From a checkpoint of a small transformer trained on Wikipedia: width 768.
Each number is 500 + 50 x the weight over its row's rms, rounded and kept within 0 to 999. Layers, rows and columns count from 0. Numbers have three digits each. The size before them is the row's rms in percent of the matrix's.

# o: layer 9 attention output (transposed), 768x768, rms 0.0458, rows 356-391, columns 192-255
# v: layer 9 attention value, 768x768, rms 0.0612, rows 357-392, columns 192-255
# q: layer 9 attention query, 768x768, rms 0.0569, rows 384-447, columns 192-255
# k: layer 9 attention key, 768x768, rms 0.0576, rows 384-447, columns 192-255
o356 103:556396578455568478608474552486412581542525555499438563490626437447477474431515489486494524538541518534421591510568535525453559481456504550474549491442483562551596552459436498495533558588548435
v357 109:550516436414497494552527510578454526470536480541507543492499474539568545447523611448545449492497512505466442418483523485488547547540506564493492559615500552545508507549529543484536425478475559
o357 098:531470505491483454540519588561492469455528436514480478504455505432527508548530578450453503473485492492483522380471557494503548487518481517512433517564569526607498497581467515432437453439488496
v358 113:483556429528581548449488530493429578538482472433572586476487383483502521561496425494472529437588492566502500441511469439546524599426539473605504544494449587511468575407569505514440540502543522
o358 101:514505427506415498574556550504591467586529521540530536451422622586468513535514451536570519456530527490514497361523541590432542525544491461509461473473392510469542509476492464486477486430552552
v359 108:496522470459497459466429453494457579474487476530622448414465533511452528382474591430585531480446449598544488555487510505480531475431471546557486461512491532430488527469542519542494515384409521
o359 102:532519472588486517424479516480476548397522591541498482435517543501548495461473493527521526531443458458513542439422528522512490533469504549461534553562526548404534484602539483504531448453479523
v360 105:539546525563488525450450441471473534457501540493465505513563474568552435408528558482475535559487509481538499519470490520462492465468477473441481390511481583557440497443577569550505469516456487
o360 104:523598531408517432467433417471534557562491502447511555503463493494496577508521531491619423450492542501569484518476491505502510489520476481503458518586508486518414498590559464637498484505565412
v361 112:466505541422435458561518485459531498495446560584414554490456562501487513605424501641535516442548598407509467480492439493457404529498477419467488453518512550488557555547457454443486455489471522
o361 109:508566522383469478517421475468548503599528472562482481440463485493550531562455449580599470416567584477570474556537454452492400470466454488468454524558452541519528515469399445470554513484492482
v362 108:658427528494435487462535485491444405400514412511523604454469560478580414469480448625511460468607524553475446471408538508488571463426491499423439621542501492516496528555617523511481480467489544
o362 105:539436492488436469453517555454533402478466508513498374438558506428503491487560414604572572488548369503528493519418518449494533470469442552532520570470549556498512593476520514514560505505481528
v363 109:458603486497527495460460521496526490536505534511448523511457449449569444563512495622495486439550582581421463449535442578524552514463560553446462517447469503531504511529569529472532523503540564
o363 101:555475505470521531471403446472514558496494522460484503519533489461567594465560509566436543499461563578489488422470435626515555514426456519460527433490448498526528564525488544419488466515498540
v364 107:476504555432487529522543538464467428481466497537428478378528504564441482508578599487410473477513537496446464518530557409475504493399507549507577473547474520547461477581489462550538443464513497
o364 101:441494518504496483536491544428482490442516499436538478478535502540525536565492504453472498580556468459513511394530386453513468474457489487474558477472557559478388410581438403505511474524453399
v365 110:566486527519573525491538476525541455620457589506544527484485539449489469445453517499573526509505439469393484515536470473427521542512502489516570584445501491493471402604507488517561533509610517
o365 109:490439535509514522494483488489526415543471541457499419375515525539499516442463541494441583458512466411411544460477517415425473436597491542508582475557470475519473435538584382517519532467460583
v366 110:513452496607537496548619439454461402505528518480475568498509511585529504488527461405470513434508454603514465501531541470579509503465486491546541537498522417388412483547436508463533551489466480
o366 105:410551526555528476570474435570546446521592475558514497496589582563460479523507459456493483436552526623581457515586518530553499504473541530482486548512566465368461406468485570484457575488381461
v367 104:514479545513457508527511476498520444487478497461535538428493536506527575526493502501493562525528500471415511466427560472564485487529408440675491510549473449558443501453525512474486621498476502
o367 100:561484456555557529424464495552574497433533457498505483502522424459529528476432500453504446452540488478423499467473527503566462530605545548634376489483594495461489483528498508515485551490435498
v368 108:482459519527458486460461513485469526421486505497493594463477575474452506553516433523415518447434509570529500579520492501473430480588503471521513485534562464597561460550501459510509552569526411
o368 102:522457452447478525479400484506496527492430532338496457501494411549440396499445470462483530495457523551570510506533524567565448460453535516504490524481492431545516497441427535557509550498506470
v369 112:469449424552443490579444545441538471555348451494533501503498433488490593512516559594541443439487524453468529594448461419477407379461423506474425512503475664523468487438608525589471458494538507
o369 110:469473400542463506629579434480552566509490486536558499476558560476549571522502501503573534428592579501473561630508513433554488433522500575477496502485463569579430418482536544484489377546446462
v370 108:551458503476494490602480510525530447536401566559503547495523547468528522460488548451507443464453497582528502484598597468507462506499510603432484459626555472470464547486639488532384596526412396
o370 104:480495545517574465538469513543516466541477469459487554494523443424520542469478523450512503517410379499487503544407563565502485500552459497447497517609423505464469473573543497468491440511429454
v371 111:474487513479517487578488586447531462574428578566475518452454372485477529515542456526448479571528400527512532413507438565567371513535542613487565505466435518503466502499561512408512494497582500
o371 107:408438475482465516520419564441440499548401586488536520438486461453445529501521558517497510537446431514500537421408484560618431510507494462467475388452534475475463554467473457405472570506509544
v372 107:444470454498440521479530474535550538545529517493535543494470485461488411537644565425507347346434516505528552459419496470425475466428552401576412491587585530470457471447467535588573513463441471
o372 100:418491537536515432504477465472508501545453538590522567571532461470519532453541461455509590483465530436554529477479432581462377454389624532605430520560427512453526494528597489543505555388541458
v373 105:490479544454494503508511446593475444534482477519508496478450499505458478518502498488562492483537430476370552561426479501490561546484435512445492496585506472479533509501487451549477455591483472
o373 097:494537498505463578562606432544453513516388496419503555563576551534401538574529499529501520518534451459495400551431441495481525521484532522505491510466519434537512500501457481600508433493441377
v374 107:561499550453556469520398462428500513485491477491478610442470523585598521504540521504505420462529441556471395371466497503505487426425427448472521547402535519446484592502529507503496557501483449
o374 107:539408489439466471537543533465461436459503467472458538521470499468568560547583611492518480537503482520406421555489416504474532445436423528470526459535546561540502540447439514539547531533492518
v375 113:491484566468608466576465480435480415481496502509465580452456456532480483465438456553570425531581439571376495430497453496471516488541417537559548412508499496536535484523472492462472565535498475
o375 109:490556565385532556481531404544586556498537455515502527504464544525400448509467436472595512612528410552436488520522584518525525516587511565551503484477575531440571480466431472454482519511428442
v376 107:577470548472568469517511575534489484469486447502578599588553538544420485540515535530483554533504332444549580476433476404465444474511420482546430532480511501484554422579522458598478496498548495
o376 102:420565555460516458566479543526484429594440415483559505517433504553510462500500612574473495537496496524541398508433582499433402519462486451559508517493501512584637416433557458548504515471582483
v377 106:496517527507502467538490498492551505524517392464478450494426514502426492550486414460600500538396493505439556558413533541468420435470504502502535417494418452559468518511530484448520406519488546
o377 100:512426465467521442546501543382487471402424484458537539476513458581474419493468433498532650582456539464399566502542484500588391420466527415490482404510490468491466429504536540539486402515512556
v378 110:549490482483504533548419449521410603471498445505532428506477504507479512360445507459615514465480366436373561532612452539465391466599467508631443539481498573485494506514349481483521546537586525
o378 106:508569463513446513577627443632487514451475519481478525535506571557481513489519563500494548520571398491477541580483468560502448562481471451552474534487463584580519433463456472478497533449572473
v379 108:503457530526551567455429497472504556490450498518477482574578482625470380472443478456546464495499422570498575384555519476498423523452514433503446407514461500519497496527461457484551464523534427
o379 097:526430497635510543503420415535420514474536517493425576569514515475507522563464474457513477452586522483542589504446553551446443520481561523514538506400526573382456488511484464542544559479556511
v380 108:454585457521535519372394436486465518547545422532448501490586469567495472475472617546471546460425455522569472626444458480479437435542547481546502534477539573432560450567574508536523488629486488
o380 104:496509528619543574427506413518508497571516535492535492522586573527439504512509630561488531474483406472432492550511436487461526552518569431587419465507581572539515411508517537520414497470522448
v381 110:541464609528443523522479544602486442552497564472442552479484512504455490532538542439536530591509442540456472567506566615442430645548403463472483569456444484497495463527554526422490518440535412
o381 103:562502515614445537545530517527529521518500488545430528446518538436449480460536459456446601473545482475471496523511595556439527508436522434524404514444513612461500463601554553440491523475528518
v382 103:412551520559493475496511526399548465580552441481522470526469440515494639453506384420492460595543476527383486432479490550403518518426500465494573451441577499487519508426472494496440565512536384
o382 100:480459491462534506423560519432510558411484509535482468497457506491483503488447481478537526490549603552367438382482439505446448516492483414446589511549401477451474513460468543432507511564534533
v383 105:505551533490581487464478539474526558481547459496406600512456553503536437497610503469546610481517537571395488457591581474497453469487491445515492399472466482495604565520306547492538514485451583
o383 100:557542500467549408463541462573528519516590477503489569457452552500496517485495460455488537493599536502514473456517560521459405569433473490494471548506559431530374538491484497543457511471574504
q384 050:535526511499491483542395498534473572546451471554480461417483654511504511483480511509515538505566512458433573485489502588503471601501535638528501467561439450494517492524424552476430534507505522
k384 044:483544469556434522474418445527432430431489449483527567482504494437511479557555516456521488572420524501448478439437519628528451513579565533506454506606470540422515480460404458438452491515548509
q385 054:486616535440530447514446493474502555493479493423585461521404567486446547550561478480452510496509566502526474402476597570462566499451561478565507498480489493539466543451597539559460464516614514
k385 052:451548428515522541518507606444472544493535606513581405536493475526472617482524436434499504544586494518487453453486468464475455456482519458524487466381562473515433537445516510458415550438492516
q386 058:569419534591474512442542414492476563501489543488511571437563512559550483558477445507472534532511538596450561515402470594503457491503440553423477485495543564505593427491433406519575510591466562
k386 065:588507496498498501514507391472510541517550544575595579454582566519565429487446428526469445481547458442554574486482604474472588511459499523559429446448507498564582449486539491507621457444562441
q387 059:562609522502540505548468446493583546460446551535457544491506501486521508543553462579492479533546629429486496463477528497512534564433440541530570484486487499410470446438536553499565485599528477
k387 059:567507434526500527459490407426455490523527452547469537539538513485555528517493499416431511462526494537538475521447523510466436540552469499444516437492521569519581424555439510514569524528520418
q388 068:432457512401508480491444445471453538494423470484532509435480542505442505441433481559452584383516499547550465517463446503478646466569584540556561452531462463488482535492444544481511493381507498
k388 063:535528505543552498546501600545493509474470486520474603610500542491508565454503597422503487549547486523524452461539396486470396557514645478492490527518471522441404591505565504494457462544624449
q389 069:486519489509480496519472504453595468427511456468438444543499521567503528605505501474612478500493504474580560474553470476467450415462450460562542517484438474473442520544550465574503418517519509
k389 062:391566438516476478463530600609506405485523437547338537448488446434529576471485448400452450473531433607423477493478358541507493606450577593475454492479512531483504535544492560494459464545591525
q390 078:417491468431539431449545474507490528538434462546487456494538542404458473440501452599407560443493533570470486521456466564416609520464531457508561464478549557536479478539435552503570518478461427
k390 064:515492522509625438620506558521534515518531464469483524543559599496498428474467549521484525499614549557550475481591527466527510542513568442489517518481414505459460500502543571464595444407491449
q391 072:574469555550414514619516586458512488437473525496443516503561489483498540594517577563554459512555541407479524488582452513525461448525454460520530518531537449407514516486579426541483415578439533
k391 061:491465447414490489478488558483436516507531480499496488525445365480515569527513465470511509466500499440489456447482509530533476492518544593523595535545511564486417496443484507469464499558529503
q392 086:543590452509497469540392492559520466527474505570534511503567563479389492495502464504458541437464545559489432393588430450486554554424544507450512490517520496564440503444456513537556499407519536
k392 077:545480515549556468507481567515496424553585403507548546475480415537463573514486463510532452494477500542510467434524416481489559569537527553504507508483420490441505535516535466461451410503513519
q393 107:497522447508539494507578462465561508540449528534507522485545502439452525467573522567514518516462414595479459494508480569448508433461379423486516439434478589474494427513490559527598532510491483
k393 073:566524540479586412520536447549559443483490457476551474524562643476501455459587534574519496596559514590560548456529394440472489493530483457545472485518464511453524493487514522480539418444466534
q394 098:537497503490509566507598535446464541575576609487497454484592576373516548434431484618560552468596493540397461437444471576533431508521383430564518477477481478522493496496508513468521530564512490
k394 087:440488516458528479453502491482500487429526502503600538513498446455522434427467539400453407503515505576456495508486597454525526437441543497505602491489518506543496561524530538467525524525450422
q395 095:482443476550486583530476527542432421481541467464542496444549494476444410525472539412520503468611528616513492511547514534561519541590434470488505485457465521547523497444413469533467488526555520
k395 098:385451491509563440583492528533519513496542453446564461524526588468405476501489591393448470469507526498476491486481456478568513495527573557460520484410420527436544552506448525512487537521459468
q396 108:490469427521516458537582483551486480493506531521486505506512543502505488414495504454525497468549525414416459518477496493519438477499506468438483528564525451477508469460501435477430513512510480
k396 105:444472507461513505465549537520454470495434491531435536579424564444489486556451478486458518570500474427444493475427455566507432478426478494449432512451560496502472561484528561516472514487540483
q397 106:528474459507520520517499456413456544529470540433407417600508489544478560496530353568550401523323499441567496476558566498395513455539534470545444477522516405439569529526450523463410526509528497
k397 106:466483453529526619440474443436439446434507500523543416509338525424542547563530458587511472474406425469450519491556521488511429486432562445514470464531552472471536513530435422559454544468476488
q398 106:490520453504395686460559492445513551480566556469534539459491526356526548430492484602494626495615480552505561574471413406480443495513465485464510568539544463462420475494509508413481505442372466
k398 111:545576484470442645489595454434407507533555414531493517529503578435416509501565608528492579502602562477586575514529445524513436436531521523472535542539503512458427432484447564438531577411561532
q399 118:453497434505596477514526515469492470531480376482503579512501417531485440501571505525527510579469392449505505576529408518513567490459493476496501569441533513501539480470456521514526465542584486
k399 116:468497432500595447436554518515465530478487459532455475551496528540502453496519403565539462524478474422447500513542474584509538537519496519489488514434502479522470496556487483579441493438410467
q400 064:410476561560482573478476353498482508433461581507452564447591476440575540469567575500527496555502496585480485567498469556485500502516407477456443445472522440445563352543400433463558485457495454
k400 067:507471554504474526477486364418477474467545484529445512482574495414516420465578494587448484494460502473497473467511583464461525464495492544486428520588560505508571431545462443503581440429514429
q401 056:496459535491445547493601414501427551483449501480480535453542474426504512524488503550514465524494591527506604456452497594552442488519433495483475462449557394526521424520441404423528450429497446
k401 063:531427565560487563522551353510480470484534480543530511455533474422550453500544487542519491495541481578587504457557501458491450513471521538444491478608514503455602478547464457494559479502541482
q402 050:494476511582482461613556543494478520504508460532543518500461474497488495485491551474537458530485517479560598473582542477516434500532482462487453481516501614392425447412490534524467498466505474
k402 055:499460496378468438509513566460441581513450490493490490479433502543438541499421571534581486517555536473551482463387466407594491416438488520597545429406455421464463545525525498540504564480472545
q403 057:522455524500510569492524430491339544554385552503490440517530567467494499534521522490432574498478558552491536540432507569554482510389471477598481536569564506510559437626446508527502459524543575
k403 058:542471529458426606495604475422489522526384541513481402467488481541566454561507566544539548496485519499490558548519539465520556471421619458538441539462581487601490433478462510525550463469535473
q404 060:512506451472528540434623503452483471471513468478579652504437496541506438372488365439414527494513510469533498548550463464483480504417484524392479512430585608495534489422448529499410607431324413
k404 057:590523443482587545484488511545518495454553402460529551530570458528531500412558385625537474436593528445515454506410545536579526499496549475501439392460490476570544562490504442447538498501466532
q405 065:549472461477524524584564465538559484555520578514456551468543449459486582446499488580509540550593486555438486550484450545519479539441383469534487546532508438480571458507549480502613472595523469
k405 065:385430509444535506551597468431512550514584553542469556406458452525525537448496471558535503433589499454599538541523573449436484493423475567493465546396519472538543389454434468484560437456546424
q406 065:412507513498526528414496473518437514451583485479445540496438594574501472503538393487435476488477434545534458533465505520524498443475662500380421446522522607627545478434385521495495499376503441
k406 062:510600535531543527426449493578469525513452486464513522493599564524452504523538399500412486520587511517543537454477504543496417529502454445459439425433504460467569537495485489544518471481418503
q407 083:472490426458482453505492525481510477531494488539515490481563565431488547420477473593484560444466526540476472487547473583401562538436508476536518491462501503498450436517506558470556452496527460
k407 060:489433457465598494526445502481572436558446407522434480507505594551455554472543487556541495522526484517540500414526540422516473527536590499491530490553476535509525517541471576412420471499446491
q408 072:443485508497573512493529416468539563482504518556489482389555488443424490480492431487535557473498484476506555503520537485507538484538571478515558556494520514407535471487501537494420487537510417
k408 059:451546449552450492560514415543555526511457485477409657465618423468455527503568473626552487480412506560544482475460505548486549416403392505508481460495575455473608486543455512432506556523435463
q409 083:419430512501537498485535468505559564593461579421477421385489499443490460393406333541529468485409536489513516607547431524472528508539593473459487538509505517589466543569424449470454524514387511
k409 068:501422496563500495445545392416500460497499485488586561545467501481492500482509500634484565612464510567497574493455447512411552497385439513423571409583526448507556571565478500480545495517455427
q410 093:595457532515499503527445463497461523526515508501451495554424531515498519631481551552540536466567494471495491569455463489512433483497546561496427503517509448509553511392468541409530509601468574
k410 076:538478470474481528566516515504495534499523521468429426462476555410439539474463519535549484542492483504541476542450547538543497425463457514509494450542446573490517462511371513504476535516479512
q411 094:514475512506437488534436504474592415524480551531469517526435563526511493569499479523452474448559472595495479425626540485537542552449491452522527462565518472445425514437471496489568475464482515
k411 097:439419480457551450464516494459551359585640379508530411443462489475433426559548519498503458459520516603525530490552577421531534471463439420503622451498415576400477540484432482478530486509481477
q412 110:554477459445567558506571435484478437478606571453454411484487450540510464494450535521489504516485506514520475583534531416434486422521509488515510496579508495528500408519549473505412408499491434
k412 110:557420454490595551451601516531496403420528520518534459573485493503577448535524471446470531568526478555488438542500436511465479538454462437392434465555525497484511460442502482447381506501444503
q413 106:612538508527475520535524528500502477444443512571519536476516405530541522484486484512554492410535659488510424443571496466490531521569490559562598600438521515528610513439438512474503463454508540
k413 109:525465412527424570561592481480539553531337461508525510513421507473545438530454535534517609426426602462552550523470498396552495463603526434510625574461504536463604547485429533506490526421452533
q414 111:541447544556529601539457572553491473515584509536531506490543474472390458602417509497551555526568464479518583524589552436543515526484418449421543457452517473579528474455402542427481516538433451
k414 109:488462506585465572523466570604456553483567484512504480480564522521464562476509484576543523529534533539519554531553534404512572484561478412460586427453484446521580541519439602420506449458532476
q415 110:483484480551511492565472498414502538521412482497562568521507485531523554521478644401505438468525532482511432470541587565490481531484583534497546535471486577548548525583498467507515507567514502
k415 111:472441488495581497522490522474548507497397479505570546548520493479555513456515582506507428544483472497599446458450532514423540539477556504502538510479513585492550513540516527641512520516537502
q416 115:499479524488491446547563419520548494570486531509514535572451470529454596467490458608648574477513514581497435347556460501418487526563517470623511498505505420477508512588368437475520450520559458
k416 118:542491529513456553516571452423593492482529515470475471543474485456467463506580527557538557534533617579542492444500523447498545514463472508507495512565513525516406530495342500479488468554573456
q417 116:497550475521494465602480525525482435492479501534581461442452465519462482558572505487471412532457570523473576589455505477499567531558478439518503489426526541440531505589450556551590481475613501
k417 119:515516487482440505552607516426526588543489529533497441569491374503539543585506468450493536486521487449535517503445442547488453527515481405547471529507450455446583554537450533535526429498558467
q418 106:498555565474546506483495495474513435561537495521531546483395513550477458583576438565580514532449400649526524653544459575549527505522419546473470499540481521504597531502582392537512532496534519
k418 109:495499634403504481460496460548500494539512424548524581486426514492515430574458442494495548424449509599529519551547483573592479557492444482466499500486423491433524540517479454500539534573508525
q419 114:484504506420500530483481557514486536529472411458558522450549481504488564497501606471491478501496611652548489474522501476495550423503610460514587503468423580502541459478572595535478447546475453
k419 117:472413466458444526545528521425547552510513465519460534438519488474478506474449575517532473506495533534512506525510513469493522434414556450508477489486442539544580531539462513489535471567485509
q420 110:654489406431488524671435479400549446571539545379462533456529532548514476505500563453428509482431441525398545511490567504527466474594446537518592594478495474449453405438417491490505516516460474
k420 107:553483521415594548542419549484491444545532480465518569532430576600570443496550568580566474438482440483478485590436518570484504457509482509547547562475514476511449483475450486441565496596424490
q421 110:414591501521494473533446508490443494521389475568511645572499530487446561553578547485452572480581535520540434448458602550492551406547446522422538508541457490549552480449457492460424411483471480
k421 112:493448540575478533486422485544445495567397451529473594517577457541437544407544476419459552436540508471484516456435558470465560554535454475412575565427522444537546432445399482427435452417552504
q422 110:514496512473475527493448535560456420435490542545580404478486493556435524498535470548537481527538547439463443568397558672592472453516509484426394556469480433564565416511494615486575526545520436
k422 116:498513431430511510478551520534510424473377556532567505512417440540436489510565426379526540514462498515499453483395521610530596418500496488380452512447429438496531479490444494468508506538532378
q423 112:459441478607523454520522538562373495468484561505594484490511511375600492441463585468603615462553431485507432515567536499591531458462507484620456526471429507443447478359488486504457460468507494
k423 114:445438485603506499528524537622463524476506539492598521528493460485616498475430547505476501451580489557532420501599508497545497435511513425567430551480525539482418493502543528446478524511484531
q424 108:495518449549535437473434546554515504501561421550542564489530441431489436475400460386425582517525556506419481470477425576552491511490523475449555539553532533495492557510533481506476516508462525
k424 116:503507496564523428465475523548493477508479423503531497479509457430499509560484478442446500470448515563461434427546487520529518473504539477418537558582486498521489500564555570531468473509448584
q425 106:490519454532377609447533575586485448477563489524476471506583396480495480546403476537545593484454549433528517392397476471553421457529485536530453515380511476499467494476475461451445554550457431
k425 107:434447518557456632474483561513564429483484505452507466528566411557508429534509569429544530456547524469560534430446520477506468494568476520508447528470424487438513518442559464479441525489419470
q426 112:434500537525529439487518544485527507521549508447532585476471463452533493532362560543518467401434474506556495506528523468536578446586576442550474491463522527421440501507573558374442540563572584
k426 114:431456528352492484523573425426508498587482540503507521427442485434520449467498558527510442579451524556551516498575532473443515479609561432491566492495486611482478529486483565544409512594569589
q427 114:588503456508557543591486539586415564597488476484501535496481478439531402498514483429542571511529519463538519531559554555538446529465426455430528447451509613500501523607417540529509473573516593
k427 112:506436472606551543493515526644538435565508538475438521496547535419515470549495536454487492458498552423510531529586429564560417618437519418422521500526454629488593509541469627465505474626483535
q428 114:391521552578527387501545532498498533551546487487519435556509509508453535530438528427393587432499542465556452522505469476515568533578479465432468479528529560466589516512557625403597450571433509
k428 112:407436589512542469426461512526468634489479523446494487594480519538392509523457494539468585497403509518536484444510486528531561455558553503468494451433568606528590544556500577398568528590477538
q429 114:547507498433400586609416460547591497435516448547481577554485497585463523476479557539507461477536542508551499573625556504525522426492580515472542525516556511517419543587409585426532451510508451
k429 115:520499499454484530537355516493473567473553442452491533513480517556489535503484478565439487510549489501549553509568593475428538476534599509496529534516545443493578539532553589472532457402484452
q430 107:459519504536420477510531481463536448552394545491428423463535578487478586458467488505463628465533433518492498453501458500469560540477473461522511511474516535467445530454451520526501540448430482
k430 113:507537465496476450383484513484486513489397492495506418615477543499527553494562518482509564515502434481462469471479441570529534493462470488475532485550441480499454500498475527481466498535489466
q431 115:400534529528520476505538471495481500483429493504463476476455523472446541502446483526486463474478463562518455421466528441475539506490516453429468442407474535490499475584583408541525524436523464
k431 123:441525552476515417541544498520498551547450524537562542483387508526519565482502443589539487512442392482545460471507497452420540455483525387492493443428460576461433487567584409515461496429473473
q432 112:542534460481530492505517487513467629486566543449515622485508479525557441383446556600519367568481553422442512450493409530486445534551479481529519487507500435564418567480460542484482532476419515
k432 114:548393473445513550485512557509567610504522566454535590645515488543546449518509548420526410532441545446464509439453511511531492505618495450524551470460471341489422551489461574565562580555509480
q433 115:492529558411460547574525466421513476559426525508569609511498504511481545520468534399526503401462598501658499534500510489424565495533530471530491421493518549492486473541554491498559435532465495
k433 117:491456545428511496506480484349523494525576557448601510502491495554529516462416549340535526391472571512579487459498462579395504462583477438493481467489469473505485456446541450461457501466496542
q434 116:520530475506562546566449479437471366496416495442486527544497555634503502537440560561464459516573582349474454493598517510494530520471468419715547528559455561435583518445557532537473511504604549
k434 114:492483457515499544539487443520475411461375524487519475608446462517504441514451550601570496579590601481495476514555560549476596482423446433550489463496484541501561507549584413537485539508513488
q435 106:435431593460494496507505545478535567603512509487577502487517538420495476379491452490485437476517533622568469517469488508476445448591604473581519483493550560390480587443565561534496545598508536
k435 113:475394533575562530549535467497429538578513455466516465463506560584521430446471495523485472552575469438589424482446532418531471465590495389577525401454577603444577559401515575511468515478504464
q436 112:470533573444515480507506512502517488493540510485588519525503503496496474448444521612535430470475548465515517540488503561449571473535572493556526501406525543483558557498532588467466530464499431
k436 116:473490539559508443515479546524498499485539497476634538554482479478477454481493496558436440539475588534569584492512481471425548520537445556515511514457471503502597487572467524534544499415398495
q437 112:521483448495499462578397488553482484545589520509589465481362556534521547458482465532465432528494511487464535521470470492508441521531599532559565475446443514483626540564419511558457552525484505
k437 117:520500456455468452572463467578577507574467471561502475536365535522460528478457431430479553560477535492451499511422466485424502480571561497549521450481410474504624539487480621420461567526454482
q438 106:472580398505542470490462566534460553546501501599449566451485457510424523480564391497409503538504569471489508433541516523443544524553536470588468489508591556446533518569549509460525481449544573
k438 116:480527436565431438487568573557462541572414496534485601502554501545380505529490362439442446569544577556435595497515458557494447593534516440569472485467556535459479550511551514578525517485505517
q439 108:423502445525522462498522534490493467539496450507554438550457499530479595525478501507535367530492523474504499521407499400529443437479424470480405541484577442432519483514430481528615496465459470
k439 114:499471469484455568584503497531479481562450481520463498543441463539516460526505445437489478509406480578516563516505496423487451472416476432590477503549542488435437435557522545496462470488444478
q440 115:532510440523534570520491464532481631528440427476452526535506521499481505500491442464533457400465470408460437399492449604511437539511507484607567476438421515483513604633424574559573465486497492
k440 122:534516545560485565571445499577467537537550398524519496504527584486403481460486430436548516412412544426561490548531473570470458560539570519448559488486446529456435618558389603486518458466502528
q441 115:536554500448502514464635496469473496435466495449548409462489486515524478458522537434494432499580540553465484448588543511513482516525475549644443554499514539456485469412575547505447580552499664
k441 119:562483514445549528536564492434507490458428419475529435533491459506533544537504571422407491516517525572505461496523510537510518464569558533546498533497535561477502482473474530524477519576535475
q442 117:525439545497501455507571484540439450551539558500497515538465506599482506473399467510524470468370521561479564554477474539415462541472488465505482455576522524568564509592460553471376417531476413
k442 116:457584561503502507534524504516447420463496573449485557469388568550537508510463422514485465485425532569392551515472494526489493479466587387474481501517504499476435529579547521448428482509426523
q443 114:589496516484400507465451425487434406434526422579491493517458488553527584476589432557504554539581499540488570636480381517513491515492547524478493537433489536463526464475552497568462575416616624
k443 116:573472465503517454458455449584429412498541482493513495446462482586520475475522440583536543609556494548560509547495454452417508536485504519466484427463419557478501407490447461596525496533564566
q444 112:514524528518425504444406482489468487557466537454483554475513433500517603469441521499518391452484435452437517515432476603509527574465504512519492577514550451492611501492589496402548462527526505
k444 111:531549465462421621496471499513352404502488531510498512457521526529495475555475553446491400497563482473524529517480464564522533447484507541441486553486532485585581458462465510502590466464553530
q445 115:473520522532529542553465545489484505552471573441465457478481452448504485522512573466499513500546512533452489568539494497593438490508487440344479558506453557522484513531472548510496514571510559
k445 119:517483479537562556499482525500472392487462457478509398453436480484487461496469504472533498558503542488516412527532453432520446471436536491406342548542488484466498509511496511554540543611543500
q446 115:472402504524571489438523465562533469528519538508514485495469617513487492513509469561451531533534456540490478525458545390541456571465462537552517547407506414512594484534533492432502557395523548
k446 114:524445540550553512538436519440533549496428474538564502475490594473538526528493567535461478494490527446483438524525395419533475547384497518569562502514498479509548463582475429444519572440444465
q447 110:532401517516465634488442568537494488512551450511503552564593462526458493506450539436467506507413518479583532502519561554519557561533467495496536526528523514460522454437475519500604464438559536
k447 109:450492508479440534501486484518544504544510536466476590464579499579472529571561536445506518571355525446550481485526460519489450490556483510549561527531514506455488399422459508484493559446595558
v384 096:497623517532540525516502479477421544522462503569459472511393444516525508481551547408458508434572596518480535509442506534514508556513382533604451579532501563515494513473565495443548485547591520
o384 093:466640443508491588495447583461533547485439458471413458387443541537425551494571534456530566483495503549459552489401509409450530518439518506549449510500469449475553482497511583527441493597609552
v385 103:536462489421434492521541501530448473522479539531467607437509485447453457595544460438541517537467438371459528527560487573501478462514593464549462492396487471543538532479438497363452433511510547
o385 099:471419551440504546447547551509434504533458578524444525475458439414388560501617474529508557451489494509512612516526501485589479405472526421445530519426574500580602566477442550406615501507555483
v386 106:503595480524472521555540535508477493395523519446521423493502474477525571476486536419510515460488501531506524498603501451436513443593494423524397447535526448418540543519444525538559369536420510
o386 105:508554464412504489570514525531471486458511413468454459413427434402482538536502538460480408507493567556453481522570551512517546432489563435518411479470536503534530426535497564499543464514497567
v387 104:542468541451487505540492447498523531590458538526553574572434530495455508531509447553566486519476527588558534475454415470485522629454373473495446501565532455572464457410497548480514472576456581
o387 096:531402411486472460461545511530523534540467523514419553529436600480520465524498445612576502463491504481564523430484485425496458593436550554502448516464536420473410417408480517462472518559452521
v388 101:574532427528508586484480509497547434469545573476489414495456418630534519357496503444479464524559515505523514534452500432553522522479533477548537493559543525482572531461485528467514532514501467
o388 101:527494455450523569513485448437544539476487454531420448463497447553557527501507545447504423474552478491504436524486517467497419527462562408548548524564600509519478517402568539524473525516469502
v389 102:462505491503554521491456505428547476447514425522479449520507500605516447489525501534493553416465567443419428577600388507574487593473466552548495448518544487503504540541470538479583451440543458
o389 099:544475527532439510436471488489540438475520461505496491468546553558423434531537499593570495518505511455529435533553499606528512555368576526501549494488566433491467533577401495550557449532505535
v390 101:416446520521375457481381487535497468462569464457578507475456544531457527482442560480479432456538477541540477448524496560525497430555510458487483485387506486462503527483494505497441603564532471
o390 100:512429516413371496489429553530505528510485434537522565504474489582474541494417589522565535442548607445450415437469571559449558460485393524511466510447490514552487455509452562494496512503585473
v391 105:520461560632520426434556544501506473449575447480550512458483579589515425496510510522563525484442550460496476526440538485498526519500523492578515454470542540394503474450458467597535603467597530
o391 092:500492505529531489490482517545631552396584421486504505439520568464486501478409626569467532522528533498391621581469570428515558521494547572605465452449433535472521543466558546504579546543569477
v392 101:517475518552547534481579483477500448569460567478545475593496438471466497434545473487564590450527520533553490443481457457440476466473488495461510482528460551543533467437402503490588490591511482